From a checkpoint of a small transformer trained on Wikipedia: rotary positions.
Each number is 50 + 15 x the weight over its row's rms, rounded and kept within 0 to 99. Layers, rows and columns count from 0. The size before them is the row's rms in percent of the matrix's.

# down: layer 7 MLP down (transposed), 320x128, rms 0.13, rows 203-219, columns 0-63
# gate: layer 7 MLP gate, 320x128, rms 0.143, rows 204-219, columns 0-63
# up: layer 7 MLP up, 320x128, rms 0.142, rows 204-219, columns 0-63
down203 096:49 25 25 38 64 47 23 20 40 50 73 48 36 44 57 16 66 21 61 65 51 60 60 87 51 40 54 54 49 42 55 56 36 41 72 50 40 46 56 37 61 28 73 39 71 46 57 52 47 38 40 38 43 46 58 54 30 53 69 43 57 56 44 54
gate204 091:51 69 12 83 54 57 86 36 38 26 15 41 41 52 44 56 49 46 51 47 68 73 48 41 40 45 43 34 50 35 67 60 47 62 47 51 54 55 47 72 48 17 53 54 46 66 43 37 27 69 66 28 54 74 49 57 43 52 49 47 52 59 51 89
up204 104:64 66 52 68 41 67 51 38 56 44 75 74 14 59 60 27 35 37 43 36 33 49 40 42 44 70 21 52 59 57 46 59 59 57 57 42 50 32 50 52 19 50 59 76 51 59 61 48 62 42 73 55 67 69 55 41 67 55 24 77 37 99 65 69
down204 094:39 47 56 38 21 25 36 51 54 64 76 38 54 38 53 45 40 41 36 46 45 52 32 47 60 57 50 46 47 41 41 36 47 45 51 73 50 31 32 50 76 55 27 70 52 38 53 54 59 36 59 63 40 32 25 61 57 66 50 32 38 62 28 47
gate205 110:39 52 73 39 51 41 56 41 67 43 35 41 58 64 41 42 50 32 44 79 57 19 69 56 64 58 58 39 29 78 29 25 46 21 77 28 65 58 64 28 59 84 51 47 43 51 47 72 22 54 43 54 65 34 55 39 47 38 20 45 66 57 49 48
up205 104:63 62 42 56 25 64 58 39 24 69 53 30 48 48 58 61 54 56 48 42 27 43 66 47 30 36 60 55 27 64 58 22 65 22 41 42 42 70 30 39 40 53 28 30 46 53 45 73 67 38 19 48 56 40 90 56 36 42 69 29 43 51 26 64
down205 106:65 47 49 69 63 20 71 48 60 88 46 32 75 60 50 62 30 34 51 23 65 49 40 48 57 37 49 48 35 57 48 34 68 43 77 33 68 65 54 29 57 62 49 46 79 53 35 50 69 48 54 40 82 75 69 70 68 48 52 61 61 62 41 71
gate206 102:19 49 13 22 27 33 47 55 53 23 42 60 40 44 68 42 30 44 61 51 47 62 22 43 49 81 35 55 37 54 31 40 28 43 36 42 60 57 50 59 59 17 59 76 54 71 30 74 65 39 37 65 33 67 41 56 55 59 38 82 44 25 60 41
up206 088:60 57 78 63 48 35 41 64 51 72 52 31 53 44 36 57 37 31 56 49 15 50 62 41 54 36 37 49 56 57 61 40 49 49 36 75 49 55 54 00 49 53 49 41 42 53 86 59 25 58 51 39 70 62 46 17 52 54 57 42 52 41 50 54
down206 093:39 53 41 52 40 58 46 50 65 31 65 69 53 46 48 54 48 51 55 50 43 62 30 00 57 36 38 58 43 47 51 72 59 54 80 53 56 42 44 67 67 56 41 44 59 38 61 35 57 79 39 64 68 66 36 30 62 53 44 60 37 52 49 42
gate207 098:29 44 63 63 38 38 41 42 72 49 39 63 55 41 45 53 28 23 35 43 31 29 52 35 50 70 39 38 63 42 55 58 11 45 54 56 49 44 34 22 58 90 23 61 20 74 48 52 61 35 57 66 33 51 52 27 46 45 45 57 37 43 47 48
up207 098:68 77 60 60 16 43 54 61 41 32 69 47 49 26 62 91 39 60 45 27 46 27 62 53 44 76 23 56 62 43 34 61 56 64 35 32 45 30 27 51 68 41 43 57 50 61 50 53 61 53 70 61 52 54 33 68 35 44 64 62 69 48 64 42
down207 099:47 46 30 35 33 39 37 52 65 26 54 61 31 65 26 35 49 51 20 41 58 62 61 25 78 38 86 34 44 69 43 30 34 33 56 47 50 55 50 62 52 57 47 61 05 51 54 27 58 41 33 60 48 58 68 38 46 52 58 40 37 44 59 50
gate208 097:45 53 43 54 25 60 77 65 53 51 56 49 47 53 33 35 58 41 52 60 77 32 67 51 38 39 36 43 45 50 53 60 42 75 56 35 70 59 51 36 63 42 51 38 35 38 38 49 60 63 59 53 42 64 58 43 43 45 31 98 53 64 32 56
up208 099:45 47 47 52 59 52 51 66 16 71 53 56 99 53 27 42 61 48 67 48 45 59 49 64 34 54 39 46 52 60 70 36 61 55 66 43 68 36 61 47 57 21 49 39 67 62 62 24 47 40 29 52 34 85 63 81 15 60 59 53 48 56 35 66
down208 096:50 80 58 50 19 64 62 63 54 57 63 91 66 50 66 67 36 66 55 40 58 40 40 48 75 44 78 23 30 38 23 44 30 69 56 50 63 45 30 77 60 51 65 62 44 43 59 51 57 56 30 31 46 76 60 42 55 64 29 48 37 48 60 64
gate209 095:33 53 69 23 70 23 25 31 38 50 42 57 40 61 43 32 67 54 33 40 50 20 57 14 53 50 52 42 50 51 44 62 67 71 47 56 60 57 42 47 41 44 59 71 57 37 38 48 63 75 43 27 06 48 50 41 39 57 44 56 34 25 50 53
up209 099:56 49 46 57 64 63 44 28 30 49 84 72 69 39 45 31 48 44 56 68 82 40 59 67 41 27 49 46 38 63 61 45 66 44 37 51 36 70 52 31 54 59 56 59 29 54 51 71 51 38 58 46 87 52 41 28 42 03 51 38 17 57 50 41
down209 099:58 38 37 67 70 44 69 34 59 31 61 44 61 50 51 38 89 50 79 57 71 79 49 58 35 58 52 53 55 39 45 48 50 51 43 49 54 57 40 62 49 81 63 61 33 67 29 44 99 61 15 53 45 40 59 72 61 49 41 49 82 63 42 39
gate210 103:15 76 33 45 37 61 49 48 71 59 61 84 38 51 40 32 50 47 44 47 46 64 66 31 71 34 21 43 36 39 26 56 48 68 72 53 45 52 37 47 41 58 69 39 48 57 34 20 63 48 46 54 40 66 68 58 68 29 36 41 37 72 55 50
up210 098:42 56 49 48 61 39 46 47 47 36 45 54 42 58 54 32 56 40 85 54 39 71 60 36 64 47 26 66 49 82 24 67 50 80 46 35 41 49 27 41 18 78 52 34 53 38 65 33 39 44 25 59 61 58 47 64 63 38 27 63 61 34 66 53
down210 100:39 66 26 46 39 42 36 56 48 81 49 49 42 60 27 58 59 45 31 31 42 49 53 42 77 49 31 46 46 71 34 81 50 66 71 48 46 60 59 38 70 39 43 50 77 64 71 33 37 61 56 55 68 46 72 43 42 58 57 65 36 57 36 57
gate211 105:66 47 81 38 56 66 48 79 42 77 45 40 40 40 31 57 44 15 30 39 57 41 64 49 53 78 39 70 44 63 32 49 33 60 33 56 42 70 42 61 69 57 53 61 29 47 57 53 51 85 25 57 46 32 76 37 48 55 52 33 71 54 66 02
up211 102:42 51 36 28 69 45 61 59 58 54 42 32 76 71 64 64 40 34 38 72 68 36 62 31 52 74 18 40 64 58 30 47 52 52 38 30 62 62 64 40 32 47 30 41 61 25 50 62 30 52 60 52 35 40 44 67 55 75 57 68 59 68 67 48
down211 102:81 18 55 48 50 61 58 72 78 41 85 57 26 43 52 93 49 46 42 40 51 52 52 58 47 40 50 50 74 33 37 68 49 51 41 48 44 62 46 70 65 65 65 71 38 46 35 32 46 75 65 66 59 47 71 44 40 75 53 41 47 58 80 37
gate212 107:49 54 54 39 41 32 48 78 73 51 48 36 26 21 74 64 55 53 55 63 46 73 38 52 42 42 37 35 36 60 51 46 27 36 60 58 70 48 57 17 68 34 45 57 60 44 49 67 60 57 35 65 83 29 63 57 51 46 33 33 21 67 78 46
up212 110:57 40 50 53 47 53 42 44 41 30 79 36 56 28 52 44 33 31 40 25 41 42 54 43 67 33 66 60 43 49 46 66 63 56 60 25 27 51 38 72 69 77 59 54 65 52 54 42 36 87 44 75 50 48 17 52 73 57 70 39 40 58 46 55
down212 112:41 41 59 57 60 55 46 52 32 34 38 55 62 58 48 47 25 47 38 51 53 59 72 77 27 41 72 36 80 39 48 55 49 57 55 37 58 50 54 52 34 50 55 70 41 45 64 50 35 57 39 55 73 72 94 54 42 76 29 79 65 67 44 40
gate213 110:67 51 49 64 55 58 31 71 60 44 44 68 54 77 37 50 52 25 58 60 53 42 53 39 62 54 46 40 46 50 74 74 71 77 61 33 31 34 68 11 74 43 42 52 51 57 38 35 48 54 74 79 71 57 36 53 37 51 36 27 43 63 44 51
up213 104:31 41 72 37 48 31 79 51 69 60 73 26 41 57 22 52 45 45 30 28 61 75 79 79 17 51 54 55 72 32 57 59 44 44 30 51 29 43 62 47 36 40 86 45 56 51 65 46 57 65 62 26 47 71 28 63 45 61 79 73 62 59 41 44
down213 103:57 40 66 40 73 37 39 71 56 36 42 44 31 50 36 56 41 48 76 49 44 43 49 48 74 54 54 38 69 53 55 36 24 67 44 53 68 79 41 36 51 51 72 40 43 70 61 66 48 63 57 55 29 45 50 65 70 58 81 48 72 61 40 55
gate214 094:66 43 32 54 45 71 48 41 76 66 50 64 69 21 57 30 44 63 64 42 54 54 45 57 51 29 69 39 42 50 60 58 02 34 39 35 62 46 31 47 74 71 36 31 25 55 37 50 46 49 48 55 62 39 59 71 73 46 48 19 43 48 53 25
up214 095:23 56 49 50 22 44 39 57 48 40 36 36 25 35 13 54 79 59 59 73 50 74 49 62 59 48 47 47 54 49 60 74 42 41 80 51 48 40 29 46 47 59 36 65 41 37 56 47 62 49 43 82 54 12 47 71 50 30 64 40 71 61 12 11
down214 097:64 48 40 60 81 66 37 76 38 59 30 39 48 43 67 61 54 63 46 58 29 37 42 44 63 43 55 25 52 52 41 46 57 24 63 69 67 35 76 51 53 56 46 62 69 37 33 33 34 69 57 54 52 49 65 53 31 68 49 67 51 34 49 28
gate215 101:56 59 67 64 37 46 64 51 61 24 54 77 51 22 26 42 27 33 88 51 27 33 57 51 64 51 48 61 49 65 58 46 40 57 44 47 61 42 70 77 27 41 55 61 68 66 37 35 22 72 49 33 29 56 53 45 38 78 57 29 78 75 23 72
up215 097:55 59 39 85 39 58 53 36 49 42 52 33 66 24 49 37 36 48 78 42 29 39 45 52 78 52 72 35 54 41 36 67 57 59 29 75 45 43 61 91 40 36 40 73 39 55 37 58 53 63 56 57 42 47 61 29 49 49 28 89 44 73 26 66
down215 098:53 43 36 43 52 34 33 73 50 39 49 21 67 42 47 60 59 56 67 37 31 32 73 44 44 34 43 28 36 56 54 33 66 66 64 42 54 57 40 55 49 54 67 47 68 41 38 41 36 55 42 36 48 43 51 80 67 60 23 50 23 44 55 30
gate216 101:44 65 52 44 68 31 52 48 43 52 45 62 53 27 51 51 32 37 54 42 80 39 55 49 37 54 36 59 59 71 47 62 48 71 20 30 44 50 28 58 68 42 45 58 76 43 70 46 66 68 38 51 54 58 45 44 55 88 51 59 32 34 46 20
up216 101:38 59 40 46 53 68 38 55 56 43 68 61 78 65 69 33 77 81 58 59 48 48 44 47 79 51 78 46 58 54 52 55 31 60 54 57 42 56 43 24 70 51 49 44 48 33 46 59 57 28 45 22 46 44 42 50 55 07 67 36 26 43 52 32
down216 099:66 44 60 48 50 54 56 39 51 51 19 21 48 39 45 65 46 48 80 55 75 46 72 45 36 40 74 16 42 55 57 67 50 57 43 50 75 62 69 59 43 67 12 30 44 77 45 36 45 26 32 53 27 27 76 36 51 33 57 42 49 63 51 36
gate217 100:71 62 34 52 51 43 30 50 25 43 58 42 71 54 45 24 58 57 51 41 24 22 70 53 56 37 35 43 41 36 52 31 37 49 48 33 69 45 38 67 52 54 17 57 62 50 55 45 38 42 44 43 52 26 52 72 37 78 77 48 40 43 44 39
up217 090:20 40 50 50 47 72 42 30 32 59 60 71 27 33 59 85 66 71 49 52 70 54 71 40 31 51 58 12 30 48 58 48 22 47 51 75 66 50 48 63 51 36 35 54 43 60 32 15 52 24 61 55 61 53 54 42 33 60 74 56 52 69 29 18
down217 103:50 31 44 61 44 58 62 29 63 48 72 39 34 39 59 26 58 77 36 51 51 56 55 79 71 56 72 61 52 61 45 75 60 71 65 56 08 32 58 28 43 35 46 66 51 58 46 56 40 65 53 44 60 63 39 44 31 68 52 65 76 55 36 71
gate218 097:51 41 51 50 61 30 56 77 32 40 23 66 20 31 54 65 77 41 20 50 66 42 33 52 43 41 31 41 69 54 39 35 67 38 55 26 49 49 43 67 58 69 46 55 27 14 49 46 54 53 51 53 52 69 42 53 53 37 52 26 38 40 37 54
up218 103:47 39 74 56 50 51 62 47 13 40 58 23 55 44 60 35 46 30 25 37 21 72 43 62 74 38 48 49 47 63 57 84 60 37 69 55 42 39 12 30 50 46 60 58 76 51 26 57 22 47 35 34 58 55 51 39 69 35 59 49 47 44 71 44
down218 103:39 48 54 52 68 49 59 50 40 40 61 48 39 57 14 55 65 51 60 84 67 39 16 41 60 65 72 59 64 48 98 55 66 63 88 44 63 54 68 39 45 55 59 50 35 55 25 44 56 30 61 63 44 28 33 48 61 65 48 53 37 29 57 42
gate219 098:44 29 58 46 45 67 48 44 35 30 18 79 51 46 42 47 39 30 34 93 29 20 56 31 41 49 42 49 57 48 64 14 60 47 23 52 28 55 48 52 60 56 43 63 39 31 63 72 58 54 55 47 30 41 42 16 65 73 53 77 42 74 47 62
up219 102:49 46 69 56 48 49 29 44 28 59 27 59 34 40 29 27 59 52 58 44 39 63 38 75 50 55 53 56 20 59 47 51 38 75 50 13 45 35 47 73 67 49 35 77 50 79 36 60 79 63 37 22 47 60 40 57 66 61 69 60 28 52 23 60
down219 107:16 43 69 18 36 39 55 54 53 56 56 22 44 86 54 48 47 40 31 61 29 63 48 24 71 35 32 63 43 65 43 74 43 40 34 36 60 71 70 42 58 66 63 65 28 60 32 51 49 39 53 61 59 36 58 56 42 28 50 80 62 32 55 48